Weights of a small GPT-style language model, trained from scratch on English Wikipedia.
Size: width 224, 4 heads of 64, MLP 896 GeGLU, vocabulary 4096, 11.1M parameters.
Architecture: learned positions, capped logits.
Training: a variant of Adam for these matrices, 6397 steps.
Each number is 500 + 25 x the weight over its row's rms, rounded and kept within 0 to 999. Layers, rows and columns count from 0. Numbers have three digits each. The size before them is the row's rms in percent of the matrix's.

# v: layer 8 attention value, 256x224, rms 0.0653, rows 18-48, columns 0-223
# o: layer 8 attention output (transposed), 256x224, rms 0.0628, rows 18-48, columns 0-223
v18 086:479511515489506470490527508532474535496482483455429476505550505511462550522510546507504497506497490512444520524490501493506484497527509494461531484471518474455522475496496547513515477489462530504490490507518487528488487503503510500492495491480483432498507494494487480443492532523505460490513520514530494526485510557527493514504431495514507480491452487524498500524492509514491495525497505488525509497534423533495493509520501551510470517501478520480513507502517485514492518500566467491449471516492492471561518463497517510486469508503485442483473519480507429503442512521491475484490468497513503497447472498532518488503496483478539488479511543511495449500515514461491511497533
o18 082:483485499493501494489505518447520468478490497507507484481497535499498415481537465512509542479477477526495528528502476494489518508522509529517485504525492487517506506494485468457496486547523499429524509474477548531498495519468540541490494525492517532525494501514478493532527495503521508464482508523501578529501521476510532512457530517475505503526526542482510532468507500451506501511478517526484530507484549470512479499486455519499515505497528483491497476509507540471504498485443496487519490503521531536490473531501470497510513521548513502525470495498485508489532514509558530490499508492474557452562496523495453516495524513506490524505501525481500524515489467525487519415465
v19 080:521490453516500552432465489517487516514515516457525529495525504503464525481482514499498475481498462469493507468500512484455501473508484500523519524520471480490482469486524522538463481461495471475482463503463535511501542489529480505530480520479504494521484471479492534517523508489500470485480479494500483552496557501458499487515548480526527508512539517503514499511545531483524449523523503495465525580521479538490487505469497485520491472509487515461493545473471489474526544473512528514531507483473517498517509486514549471483478527506469537511505499502482477476527496450497497480515534496478494500474435526540510514500567509509467513491521548472516502482486520491492509463475
o19 076:565525512523504532581487497459477478490484518473509505530484489505486481470493494489504483519492521515511495548542502510511487479493485510526507460521535516523520539518535496496520519508503513541533476583536485514513509515502464473529486498478509491464503530472489527537454531497475501510458500517484468459461481494521473460500495514488494543507467514488512482534478517530508491450464531501473507486462529476488471506522520481491528501473497502504487518535508514508479484519505518485511481526501536538544505534489472515486537520478502486457508530536486530563480492507485473509504474492513484445507520520483522492480482503518471482510527480518468503517488474480496487394500
v20 085:525506494539517486477475501491486513511527530503536495495569464488493515527515503500502472538477485487507536521527505498517488507480510529518509485484487502498520508507469493464462472478482555480498480483489486485479526483534490449526469525479473536541510514478489493565526465473543491489516537495549481452497506460521497556512526497497508452497496508498525499504554502448529492495527472502490492490535501497515535498542503534507522473516454487481555531514489495511468489488511505533474484494500507481508543555490557547517536544482529506490468474501489496535507505488477477418482529481521483503492484519510486517512496514489513507488486451451509523475506517474510515438490
o20 081:541471499496494483477504471490497536508499490512509497538463527518493512498494473508464505479499567530523506516506517518473506506501532519492519524510478509518500515478514471500494507470515471523553500523473532467499526491503495472492501523537499510501516488505475505486485509496478507505495496475493511523456480520465523515500519520455536491471493513497519472539492500515468500488500509485488513530499512511471493517474465472538514506449512514498466471469502510523497501494546483508513498507488485502523466489562475482485524484511526490481535495489493514466489522498491499508489451537473499565495488506476513508487504496473503475502505497515516507502515493522513459298495
v21 084:494483515466469509495499495456486494476516519480487471506514477523484503492530521520519477500498504567482486483524478508521502517516520504509528462518508444488452521500498508453554534510531476515488553509460484473520511456472506484496499489504483503475530463486509489464443513467494527466512505498464498463511435517506505487469499487502467514510509502552478503491528496504499519457485516506505484486461480519522514489518501531492487472504504486496462488445508492547508506509498482501513504503477494498473518430497499487548502505513522602455514519525492538536518504486512514538479490494497462499492508507527510502455488483471535549488533545504466567521459481496542515490494
o21 081:485519471521492472525549470517496481516544474476481545500490506528517490470518510507488532486504502499474488501437470480471452466508527495511461537446497506462529503481494505487497473513485509461480516522510497475526511482514481522553536513497550492499487496495510505512544487481482485544492513523526529482496504471506504476494503510492495533504560511469517495483515514511499491544519507457488472481491502513485511508499490520520490468495473525517564473494473502457498478468526507487498545456529485538486500549527571516433476485506476482471526507481516468521501505519484494482546525530457500548504513456500471508494533513509445500488481482514522440505505514492500472573492
v22 091:508514477492481500523503504453486516521488521531503551473483527452493470483486514511483512510491459499531437499477542494532520477497478494501480532475517505488530533469518478529512490495552479545516505487494505483451471491492471487454497452504513475459459516547516503459514479476479484509470480507452505519464521498500477495484524517506539478477526505471492459524450457513524475475483460502478500539487534467466491406500494487517516489513476508488496488525502500505508535470457499460498498508458554493503514508502449490467499494481515495504502469501495560518506482492478478539473482506514513501535497463457494534505512491441509483498518493537495527499490523519472509545529
o22 086:529505491488541504483492515536486508492484474511516483507514477537472511509483533532500482502503480493495490480512482490469482507525478490509520502505479475478500488492479514511493515505509520499473503518541469544520518508517507502480514547481478486536499507489513512525521523512518481464509503469506470466546507495530479467500511519467492523513494493513472515493492509492468523510520460475501466493557506501524504524503564500478488515536494524485489522501511477512496523528550509490500509504517470480519508509503493467518538475498471530498478505489569473500497515517493525455518529481540471411496501534512506471485472538508527496543508519518508489489507521480504519672458
v23 076:495433460524522467488531453464474495473534459540456481498458515509525482507466493477480523453496534492493484452494485493516493523499504508457521535528492468488492480492475578485494480496488447498529495538551526517549479501495499486512494523490512534475504480502522485515521476514525482503484506487499490511444502533482500490493490507503517482498484521495517513479468478487539499493464507497475493483530436507463515476510503491522544498484486481470457501510473511488501501480489502492483515488516461499516493471481577484506479502518510485476567505545479495524500436503497489527554510479483525506514506505490492477421496491508453488525533497523474477510492472519500501532541
o23 075:557497507501482540539492507511502499498520519530514487505493494448497505500484516500498480520518520492505493511461518487547508502480487495574473513480489481474485509508515461472505475505485498486496523488486510485465490473476509506529492504496508519541473516511530518461506509490459497498533515528523504489549479494565528537514487480527507516528524475499488485475472488489529524492500533494518502474493540457508516520539460520496509500534546513510516491482504479507519474479470490486525490512547525503514509489516475480452477501508490536498473498493508499514490575481473493501470500494466491366517525493511480474538492481499482486449502500503460504483521503485495501606524
v24 081:495472489530498528452525482531511543489483496506525489514521489488482501529471516471492467488507486490477505475488478513511480485506508472538451477489488531545494498469491520528485440482504515510494485538472529494506522529504471504525492466527486492526536500513528460497557476503478508527483467496473490542540484541513469488549519481521511531505526518499485522469519506455512494471512533484478498557486494415480541533484500511509490515515476489517529551473503492506526474507507505490485540470478527524504484498494459489482503524478493529474535514532546506502535504507483486470466472435509478525526477560498518478546541533492493456512490482494531515492493497442491464532476
o24 079:524474492508514514502527521476491457474495531514513535470477464501500497498539493499495489499536475512565499558509525497481530501490506486491504495519516484483493539521525513482521519510501495546506504512507518492551489492534515514475503506542501465475519517461515523480477503500492504485522523471508470467441467509448443497511476495494509480482479477510496504559502480493503513477512514537484486504517505505520502470489497463499544494477557467505508503503481523530500495475509495524491521473481447473491471483497523482526485453510510488467483491481466473514505521482507467526486487549458474383448532464478493539460491469506530510493513467522474462492490468518545507450500
v25 088:490504528459516517500501497541521530507463522482534439493548510492443488543541514511480521515513480519492482570484516497516470524501499467499516492450540519448504509500506488471527526485494539501506527492484510502479467505489511531556529466501487516495504496540501480462489548510488461515475551540525497473515501514503455490503496501465545509533491443475514494490455500486470493480482463490510491506478485465480499486508499527469481488524506534522510443532511517492506477523494512495514444501519516513521535512489503498542503521471509442490480496461500530501486498465533495492487472544512493499481490517517484524523496507463543507503479513511533504444533509460490475497425
o25 086:412483515519510502465511489469510477509490465495474514483452526542540486503482446503493502474499470492509502469487508488466510524517483512481468549576482498513505501469498492478508486519514501482500472448507520511498501476517515489499521511489534541508497482506498494538507517495547499488479485470440480523478513479493535490479521514470433489483533508482463542522529496491503502470553493501491480507533502485503488515472469486515503499484526473486475504493505509513496507482533482532476523506479499462499487518511505510481544488533505501521510511449525516477532457519485531499500501461566509582498483483488523495501486511493491497526504481517536501543502547532476549414496
v26 079:479489494478513481480469499477511529496560477519490504486453513524483486503503532558499480492507447483469456533486501509505501481520508541474532470498531475470528487514483514507522502489498484531514496506473529503505491485520508513483489480475463500510505503547436495423500511476514455490440529498488508488470521521528489544486512520511493474524498450547504470526488506527506498505521487513507505480465498504531495458545497510478513475474484551504475465491476470469507539478499553504505487458486516433515521472489514480471474547493565484514536530498502517517489512467503485581495471510491494498478508492531514467498476505478506531538519542515484476513489499499455536506508
o26 079:485509505499495482454498519485488467488479502484470475508476496508493520473462470484510487535476503501463478494494508485500506471542473508559505519507472524513516481491491468488482499552505502468501512492525503493477531462518486528520531551497558514519493483500531527567513466504499491487497511521510491521537516481519522460535521463462496524515514479458489540479507516495467502494488483488530511466511531524484517533485536521520472527511503518518491468528527482490507497468533530467530499558502537546493526518506515477491526448486461551499520475465556478496472489490489524502484506502507511382519505520483493482476538550500495505479492464514497509496510498485484507568477
v27 077:536515493468519510522498543511483531484496513488534519523512494481470515550479530513459503509481502506513451542535501535526502472504481483511479481472510541464491486467556534518517509495535471538492550507455511456483498537480453522523489483513483493483528489553507499455477485507538475534521502486465505460531494474484475478487506503472534468500525499512487461493428507495471494463479466483516468475492489490488511475533501505523496525503491518491497510496520532495488500502491518548547506459470516491516499505487518518543447485491500509508520461476532486505518540494460484521514468520492512497500514478488491490481459444492494535477494525536477532486520505495578496481435
o27 077:450484517489509545503532484480490488510516509499463477507488516500511509511511458513507550431538472485503478489498500479482473519514490472488478521467491540431511487520455474529493486510492503476473463504546496514495505458532533473529513504481549495515502492453511558526541501482460527495515492461507499475494483480485511484503511504495466497469482523470443523570514471471497487530559475459511483519492517515549469521496563524527493502474538489482488493490523474501468507499523498506497530520512463457486505526523491500458528485539501474531506498532505523502483500539499492487507513508539498538474509524480545526542513534513469490519509472490493480485523512504477495442472
v28 084:514489485497509539489534507512513482515505526472473503486485550510480499566501536521512488498526539518516438546520479502465488490521522484463495487492481464458488473529499491541511565529494468528461536534511527473491487497493533529495511446531494502481530524542492486485479516481508506482507517476465484514500483482476486521485504498525528550498528471549517529508488527496483519467472545465507451466472455499488526484484500512465509541496512493503474468518509516550497533492499512483495515470481491500552529500514477511555512464466492469455480493492481524513456527504504513505496515525517508508477480493486499514472482462465500477531522577476464466513538475489514520529483
o28 081:389513516483499465506529486506519480489520496505468496486488504474491532479504505504495497515502447471484524485420492464484490490474451489503457512475504507512510524537486481446516498533480509434484502475504518527522480473522537486486517535495494509529491495498518499533535505473473498486533496469518507467514530462520530547497468485511490461511505504474455523545516482461516508470528472511510467500514503511500502483498526503502494534493473496495525492484524492479478523545472483508478505505502502538511486498460494488468520479549494510538497473503508521452511486489514541501503520493511498588492557501491514497540507535515507539449484512514502461522492551491509504455503
v29 081:496507492513489460503508459509520533530448511476487546533544441487526516465505469504501502536462480516467511476488498529534510495483513485507449485490487509529526515519485489413503455546506539544521469473472490498506508504539510537501497539510478499476495493516510486533473487527514514486522499489535497501510474496503521494504464501491520452509456529523479476464510496489553516498488471506491511487481528484491456474515496489506512510509466479513506517462520525505471463488513463504511503461501528492485522504461503526455571488490467492484449499482470483521544484524507490481471489454510482497496517523445479516509478501498545481465498438506517532482522534505510458469531
o29 079:528498501499477471442530536496478493478522490521526484520483507510477496522491524502486507466520515489534488538511499542480541521544546497506543522469474525489486493440507513526531511469526470470522522535499533473498501514504495493457487482558479472496515477508459470455504462529502503497490540525479540511499507515460487528501487492474500497489536491479494493515482523491462516525553557499462499535534480486516478462485482476496503503461537502504477512516484548521501487503523480487488542514493495490508493473589512521534487499519508482466534511501478474514526504498528502466477490549457501576518475489540492523495502443511517474518492536508499501477494477504502501444514
v30 085:506458481540527483479529466488493485475500523478485505507518491494510469432504471508469492515509490507508532490480508500519531495486539490466474505505472501512484532502468464457493462511528494517505543505513496506506511473521484498518490508525491421512541497532515530489444438580468482518516511489515476519465470497470495488494516496468468455496498556479475494509521489488527499481502480501494465543461487473501493437521500518493519498495461466464481493460538565501451444501491475490492543471511522476501505500508504531524508490511502520463468495515479467521488497512546525501474505522514527505487517514492501545488511501548528489475509484511507551515477519513552518480523
o30 085:521532504495494474534498515509491482493512468539529501542459495501474537491523512524500511448513493496508496567538513545491508496531511519491554504430496476479533510519515496512551487503486492478502508492495568435472466517469502507478523496499473510483499496478475470464511506499523503494491516475459564503485527504463492519463489491538499511494506504503498499511487507467452487493535536495502502516529507495532469483486505515521492494443519536519506509517466517501513519463546489477495518475525454489519463460571519509480473488521518503502513488510476513549501481530486498478508484515446494452534505499540497490514494489472510496475485517531520496504481481486460490405507
v31 082:452494470467486472517518497497478485439503481522463530495542544497440509464477538537484539514532472494488456493435522533525494522475516514478481501483542525479514506479547517478544500453507513535507471466505532522508499507460481540482496500532511490468493537517516508471471446491506467506529477498482487500487505471482482491484499556519487497486446499445505545504490507509536503533481474505476433517512496498477503495468500490497484512501519505539534498502539509488486509476489528458490490521480502502509513487499464558462505454493469499521478469520491487490505497473523509522515503531516475489527543503440494494507467511493489481504453507532482455457489514506503496468492
o31 086:534487491492497519546505518556488510502502494491512473489485546531523504521487480495540474484495499512480511519483530470522523491508474463476477466497496498493506497506460517476463475525496498455519489479503486541467478497512503454479500497508435494521530476465492502521497479493522493504499504507499488484551487492529497509530482528486513503481497538483475480504502505459436476526511458465536478483547470505521464472483457506521491465511508520467528526517490516495517502560545487447493473474523522515507522511477489482526502506509500503502465498514533486502519480554513509498481520499522513409512481526543516488517528519505517486515497514482505525543495493487465522623486
v32 082:508475468509496502511482514505520481504561504539497495500480515500516490458513537496500492542491484508500431493530474496472497499494516507469506492506535488511498519579537445470503538507459456491509508495480501543514504477519498480494498504486515537495517531473494485462475504459484521490455522475484523510512528493471541514492503481503485533509538508514507519507496492537476511481513538511525512454471516517506479488451500529444525518465521506514478449518493497538493527526507512467488505514487496485527482452498554475544522507503494449471490502433527526500446456463518549530515483500512487505472477469485491489487516476523493561490529522498486504538470464537501521497457
o32 080:453531547476533494459500482550501488503435514467458485524448486506495532509478491464532464472505492464472531475445479473518491465475534507507493511480498486528484466506493520502513519501502535532489524504535496485477508509500510490496502506506509507495455494509500512559526527511501469509466508486501521526493509468532532509486517480498470538519501476510474513439527490498503466483478480497513493470491499499479538527557507487513458468530465492523498522518491461460502498529460518502490465497491553542458514541466467551485493456506485510542476491508478504466493499495510462517474541465462506529483535493494508491496476547528474492461456511527488477523480537483478486476511
v33 078:474477525485476451502497511510465512480519499517508477484541462520496489499496468490506508460498473465478437496458544519527531492468492509489512515512527510513559571482525508497503501501495495506539539478472461477517537471507514476507455535500510491515479493505512473482508478533515512546495519516497528458520481508499470505479516497472510514496494532523483485484449500476514507511473511510508457460501540445497539474539503516496517517507480523516519472500496531499440470503453474510547493516477521503504458474499533497484503513493502528538509459543474502502498530475508512533492488471518519487562570479448499460482421503518508504500473462507493522475497520504489501503477
o33 076:562477490483490528427507492508501498501488493506496501564486489470508521522481527506497482484514544478520505468523511469516492521525498468493489513468475462455519460474479503483460486483498491519501496510516480509466515508500489481524515467522493522481516488501495530514490455475542491520524503451510483535530470514537499494507499546485505504484515478494490517465493496512488507542548473462519496492550515517521476502495516508520483450489555506503519477503528479495557526527525500473439553499495487458518527481535474512470466469487494527506488512485529486467504460482550476504512531510461463444490476514510484489503530515518494483503489523492500475479489505525477489607529
v34 085:510484513522485479493479466452450479525508531502460514507456513489543522538495526457517428495516491492502509482496468542529434471499484507456536522529500451496496477490510559508509513485473467517546489516534486484505486512484499490519510542466509533489521472479535479508469482430522528467511468500486510496442510504491494527491432532507484536505498477514481540514516490511528496548463520469478478517545499530509511470480500514522516448518547492489505518487489501523498522507533517487495475528463493514565520469483517492518488467500490525503522540501495516516497506510499511523520512508494497498547502533494501520487516499454529524502500502485443502507498509505520451473529
o34 086:530491482524479532498537468535509533477518517480509514448538512505489495441500502512479554478502525535499489514459474455496521485513492503490483493494497472487510529478480448482486464479477494483505519502475502518511512484511543511535442496492505501503493481478484529511517499476480512538509501522539505477562477493546493497513567520473542486503523503440485447476494508510505493497518467450487493473503496469481538540523444477492506493479467533504549490500530481505466447511481498470546527503522515521514509530515454550471495538492517501508507475500519492501507516476496517474498488495439484439494516450482483485505514489506465446471505518470527500491525508467499503531507
v35 076:504475526515511472495512534529520489465505527514503509518513538525506485538521543522464517489538516467517463531481486526495485516497487483456507515457490535489549477498494503509479543484484494514494492497513507504531540500483447546532531497467490489521538541547478501496542533532498476537504528506487495475462526481499488508508527550517545474520527475469485495495480529481498468479523485444512465494486513470513527489522499566521530527482518489514486484570504532539507504525508511486530512465510532514468524535527508543538428486491484499502536481503483493530473551466538510475518460531540492508502454505499523525475502510481525513525525512488515468506516505481521504481485
o35 079:439469490477513521518492492489483501489515500505493518507448504454501511503515477527469516481526496515495531499462513466490502479522459488462463525523491489456514522540497496504489485548485536481492482493501498527472505461513536517491478501503526507511488499506484503520497525478513525491508482497494459518529487462496529538516521477456486487441509518496453510564493496513485505486512466494507468504489505530531508523506482471491490519494517513474466525456522488497500516512526486482467481550469473478500506476493488461482552504570509491518494498497522541488480455501439503518495496454520514502536514480488500474541523528509476492486503466531500494507528508487475512361514
v36 076:500508517505501475490494479521529534463498499457474495500496468482541484453509503471472476539483535526470498455517485502485443483504546487516569460509480484517458471491457483470464506497517486465511520521478485518502471494523526486496495500493466501538507504518483538515437464539487526446487478491511508470503485476522502527536515482464500537493527527493502491534526522490512496483443487495511505509478463487532528487482503537474512500496482504502500514433505523492500443502491461548468496536500531470476479494516517496498497535514519489471473491496513502521519509496456470485522514485478510512499470519453496478526535511471525454440556490523515546513514509443499505489475
o36 074:529507523509503526470512483448502466526479507521504529529525483529481498507533511474509544435524477506507534547505461519503519504527528514482515513487518500506489504500515490528545501486467478520496476520473529467515544527477459507499510506460559478496479482497475446475522515476474516507516528522521538501435506503474487493479513511523518494484485501496494489489489510483470495504567544505489536491488534522489483536477431482538503503465472484517512491523501523489494483482527504508539504482496477495500479478502505489508493475471491499471528503477495490515486505496502520473498467534488511510542542481522453515475500493446504489545454501503494475458487494518517471380526
v37 081:531488495492492476507515503518509513457487478515501515513536475519501550493503511551511522487493495483499515505505504490534500561522480507456476498487487509447492484509455556505507494507558523512497503495537483491526535505488493556516474537498479488534511524512499501497514526521495488508530491472508530465493464528485475503480463516506492405502463537539493501477500501490499531518542433500504521472493470476491498515555499517530499503463452492535475517520526547473493515516529456505507489425524461491487464513503484532489483477491504548446532464506503515538529499494512510461521500494530478496480491506488488459500492483529499460494546529524479497535523496484543476498501
o37 078:510498495500541543482465542488516467504536548519531510508493533491503482527521498487463538496541514497512514500533505503485489489464462468512522549455473563476525510500521470511517487515464497403481507499492505473462479506539531500470514490476514502495502508487494497442473493504492502471502500494479518503515519495498539518492488472491488508496520492484483485534476508517484475485485545453498467530470509542565516497488522539497536517513532500472484523444435517494501491512464499516490501556492458487493495530540485513519506550535499451542515482518483501524470517502531468488474503498454511549529478514502490520544533489520466517513502498502482502485495503529507502462522
v38 084:494536498462511464511543441504515585510502511510487529519494498486514471512505521486454502566471503504476533509465515515500498517499530539507474479487517523506487508541484490449538480510569497519516522505451495524520456528507520501443521453503508488488530486533478501469495457507493532456509503500522459525494451499473481507530505484501446465507513489492483507502480479490523565501480457499520485510504482457508502465529503492497503500529500485494466488495507501444490468476497493515494493513496581514495519464482499480526491509483471456525488492491462476498497480550503509504493488502512522487521494456476493480530493528453523500453504469531483504480517532490465505507526
o38 081:461501496509541466453489530500478433506497508541502459488486496548497507489505507469517487457486501499519513507484478536489515529527494475491529521493477498479516495443523522512514531452514466524491524454509513481522520472489474561490498536473493490508496473504488484486522492504508490485513537484489541513467503503499471471462512448490527469536505477499498535500521510480450504542510520501506493522562498461486487494491425520505482513525539499528563485540523516489516498478480481486500504508484503488508520487560525453480516488552517513511520516488510519524537517487499504472537504540485505492517520538527492504527478484494520473568499543492494510458507442473501509547484
v39 080:516504527508487516551499548507479476504510523494487512473494544463530453470532474459454542487505519506476488512512511526419473442527476480505496522492541503468499481530507496540475511513440482477487526518482514498508505436525513535495555479497532514442506473531506499474463523462479507475505533505526494517476502503477538495540526526471485491488524489482484482489467503497478507485489493479522507498478468523485473485451499484489520485499523530498486454506474508510524475499478502482499527540524493498515455497501521464478476486516489452500513504446500532475494483486492536511504541533501486499534483470505506527468492486522444501526515533490451523555504468498466521496523
o39 075:422530492495516481507491436509487493504475478492492547510522526507479482491524521541493475490527453507438554488465443485542471507466491547466536470490503486511496489474504511496493512482505499496508447479512477525486507514479498485490503495491509510535511484514506479542562531507486459467467497524516450502512527482524499504476493434532503512489477519486536511517499528490528506538503499525524509491494483500493466541568517487485478515495472504513491521514498517535451498523470516510512486454500492512512515501451494534499497509514486491517505513514568532527489492507521493506483536482491517548534510535457471477529475508485513519527495501488481493509489556497487517576515
v40 083:511472510522499544483540519530466471525532472493526499482496512495517489504499498515541547495533501484506482515509472482468544513513497506471480531481462466489491479536484465529479519541438474484469475485512524468543512503488526498482520541498498549504513515470455509555533570468519532501458538484488517558492543495486490540521517500487537523503543513528509490511556505506501529508508517518521511526495483509497496521536500522516533506473457490489469493512517485517519507539502508470526541458491471521487507496512470506485464515525486472465494485515521517483485491458528492500495500565503506509459479506539506467475516489526468550500540520459539477502506474497482506529465
o40 083:457527508478489442491454513512544527502494522507493522537457492449498552505498482524520447543483506481484515496444538503506469491452488473549488496514546482525507526522501508500513499544525495490491522494511525491529509488507461496525494497502485485500484523532532501476455495546475483521514494476500462456516506490535539507498464488510496503500487491519510519525478481507548533470496516548480479486466529489516502477533535494463527519535514491499466530505473482513510532492453505488480482529479489482490485511491488483483538492467484510496484501505488514529483486462524542504483500480460487595502531502465474498494499511499495518474513507492468477533483528517510490403529
v41 088:530521465499470492474469509512491523482513474495499455523517469481481526484502573488564465503509471483521471493514514527527499482487520497495514458495484499527469484443483539496526530484469532530520536513524498457498567488474460499534478556481505496523497493502494497493481463519510461496488473513509520419525473489493497527485520495494498472472517499475482489507454508479497492511490493501502473488502491505494486524530500554491484511523473500521504543475528496478461497462498526575523514533458497485508488483505502505489510502476532554501527507566489520450516566481521501468505494504486489487502529515504467522494473492514497507471485483494471536497482513524563471462493
o41 091:540488532519481568537526482500495507534486540486470491477520513527480510507465484493508536482514535499503508517535492486497451497495526493514482514483486502481511497522487458535477465484479500452525492495477479510475499529526504449508499428516549526465520475447490503531509460505512538513490498491519528513457492465516496466477515522471539524486493511518501476557536524499480479538543478461498525508458521500493489498473551485547478447434486496491495500509507509490506493498554490504500518486524490509507494522531500520459463476531485472511492481506517474519466496503497482516517449508482482521495481507477526470510555524530462469538506499487500485517497487484491468426513
v42 079:500527523507471502489538484501498494502468500493499464515478518483495518506545492529523519442475526460512526513503532455483510530516478503534478518527490552487516466465512501542494430502503498528490459458532506485484490531461461528541489525500554513502467509460517488550537487535521479494495463495516556469539511495501513472495519519479500461485473486476497497496513491489492520505523454526513503532551464498512472494505499469519480481502449481503514553497494544502496483475548507481514524492525469516465530522512499527462472504486455552495513504527466483496524496504507495457486542524493494492497516535522488513528517518538480475507493464518552487457504497507491451489544
o42 074:542541478487513509560474510509503519524480511506525529488534486488490501504500469522464477533484511478529487480575524543493489502469528509522532474531488518525496522498522482510483517465496538467510493518464459495517491524548495493485510488506432446484523504536497488431455495527485508493557482493512432494482480530441514487499502529506503473468480554494543470549511516537517483473484515501463493539456475486526489487488530496496516504514551522483462549506494516548508525485475476506497518522509501486504483503513494521518521550503505505507499519518461502534510538505475483511506481469531501513496459503483534511489510474503498503531520523467526538526527519503506523490510
v43 078:525516523494481517479487493504502504521473479483505485519467516508495499498529511470540480543495538517532519491531516505522446526489499500486479486499528526468485429531465493518512509487498519542511514478474475505488479497498497465544528481478484526503495505492496526497470530496507520470497501477503513474466523488482544510511537504500485496539550462493510529495473515491513465471533502497489523491483489485481449469535498520462505509503596488484477498531508516506507511494498517514470505551544559487468563543465490468548473477499527480492492510452505564524461497498527497457492461507467512497451446507491521499475532496501535524502527536500481518494525452497511506484470
o43 079:422522505495506482502496476490512520496486503476493492456473493523498499474504497485520502474486484496508495496519498486481498470507492501520485516540496528500492533502496465534489519470459502501499498516502519469495500458528527513500479520486576519515481529494500473536533523475489503494490492533503518543478503478488502520533530472460490493493521488497485493519522524494512515489504479505505502501475500498503506504491490460480483536528450488508495549479512480504477480494513510583511500493449492507498431518516502554459574515523493477527497508481548476451518518491426485491507507455528516578525521487473502517516452506486468498531489498485504498556518519477490530410513
v44 081:498513549476486480519475504485542527511484482493515469507497492491468537481511486505516534454516466491498503605500481496497514504517505480467474512492493528461480509537477485460504501502451476511492522506498493494514514478507502503502528516495495504499544496448459493514490519469495475476482502473509511503510501539483501498498548498486514412490487496511469533470499525499454518513527459488487493495473503483524493485515499502497430509461527493494504467534491531510506502519522513511448501481509467454509471487502540486484516493510537465507500516426503505525477474506512517474483489572499518511423490500529526531513491482528501552518483575478510492505491478518495501457505
o44 080:452525501508497464439502491516496504512481492470493486520487522506515484485508459510504530526497487474475499451520484489487492481496525509490513525550465525507507492462483478507492507524486521471492520460512527495495530505500536485507499501480492517507487515501519520553517498519539499469482489498472516521489559484487512515513503514480445523516480497524548473530522496498505481474495469497517486515472489482520471484517469504529517527498502514515472510497457509513475482488508472561504498508482546533492508508508499544499476524504485485510488507483512521504498493517507484494504494468509529471505490520481531482496525514485463484446513505478509509517510510516474529304491
v45 079:484490491475484452520481500463513470492521506506512538508503454509533474466481459509473522468495494489500529471459502483529500466521510487525472499573499515560505515457482485458489460504518484506496487465521492491504499509514472511533472550483519522492498502474498512547477432496487485497509493482508504467470477492508479493482564490490500449485475516456485527490494484508487528478482514471500504527512528498471492505503499509515464481498483511458482528502492534471489485503503507498496521486480487515449452509509539519445543516498484527493511478524462467473529494512556525474499482461483481497506507548482498518507486531524409503492478430487523516478516502557513512492474
o45 073:582519481516515534513505498539473545556504464519501469539505522481508533502490513502491484530501542490533494515529504548559494501519480499491551499504473528475469488485497505533537499458514524500536477522472518482521511522481497489473481448519456473484521502495472474452483484527488499508519470523472475511543488538465490493504444508507497570496503486513520453526491485499462492517512512538502491477487495497519503489503464489514489451485486479486469523514511502538494519477518474513508519497525484494527526442526487478511438489502508514476507495531506506551493492487481462520522484529519485461485484464523503490463500456510472472483536487500523531522479475494494472551545
v46 082:479505511462523512518515494491499491482496475521505504517490487477511471528533433460570527511488540490492530513453513492483502496529448479504483504451477549504520525460465477481488493503521531495507485510488526474495511551485517561496494537503518513515531553464485549488527455473506501496503499558525534516470508477513507493503539502493495493486550541445466463543518518503508493520512464490488558487489514489523481488539499467516491499513469441527486497517517441459493460525477483507500520464492496459478491507532460460481508495507479484530486485540478500497513512493500471526493492528495525506492527491496527445505455521495516494502485513499539485479500532530482499498521
o46 077:506503476511465450419481524504494501482541502514531470408494514486507499492487501529504486518466505490482483461536479532530512525489471551471533496527499471489493436528517464533484493492513482494498507462467475513481519507492492494495486479488506486481517505499495472480482474506510487490490515401499455498515486537496488490460475523504508487504464492529531516537491512505472516522506544531532463530493501494501468455467465511477511495481486561507469512477457513518516533443515518483521493544469479484494510460531511480509528507492518535469496482486502482528489500487514550494507455485539510516511503528495520530492558499484490484535511485473472528517495473506482482492496
v47 078:501477518508530513511522505494507485511497485510467512508465587472502494536500539475458507502512511522496456511487481488463509498518480470457496520493506505470471470511486492523503518512492473529482490500489523545512452485459484524480550472517530526448500497566490481451504506470511527476521484479472500539487492504494516486495500526505518527509524438487494492506502508537528534489475558511465458493469468511504478473486501461491533504485529539481470458507498498541537490511502544485460526522502486532527500491511469438509506518491505488499503522483519538492474494511502504547516493517510493510508469473458524543456513475459472512511564539518449486541500479502479509538498
o47 076:421513508503498486494533509499496467471498510488471516478483463477477464494507504512524505502505431489484531468439498475521471443477502517532471490515480487528478511511507504498474498515494477472465490481514478496515506468533516518518479535492468483561482476487507500526536521478482486476490517527521459462550537476543508527502511465477502488515504510496480522523503520449511503478509470507511503505522508475479535515498506511493490487557502491507523530529502477501463508539481502482536464507518485526479508492442517497476519492508476524533470505498522514521516532487489529522493529468503518496500544486495471485510479525511517503483483494505500471485499547492512539637473
v48 079:508502488468479482535521515506491493512503483472498466481503522486497519487518485544533533534504529499515495502494526469513488531478491483509446479464482547525512472552467484474475517522532489431467479503536496548477444525527539497467524483517484506447530545494511532517506515485514497499475504499468498482503531515546481441502522482523504493529523491504480468517526485521509507500514476505572545492510485514516479483492500544507478533529507470481509463534531517474501469560511506476470494513494505472517496523510475506486531459507512488487463460530512507558472468495507501491510478500530527497473501447450482482504496505511503443503483496520496439505488494528493501498438
o48 079:444525524490485478454445531568506496522528486511524487518494514518519485504480491515524454524496472464530490464474503519483489509490462491492539505498528522524487494508502526514510491486486540484484484483476495485515515525463511520467453510485478495499481508530490482493461513498528498494498478484536556503471486527475553517501462515544482505507510464529462529501503523459500532457506507520511482526502495523515505492490528494463522489495483484493458506496475481497499540543468486524512502544489456501478494494455516494532533540521501487488493495478492500437510515507520539516517534437506520599507486557516510530534481524486519501549498511490526511532535511526483482538519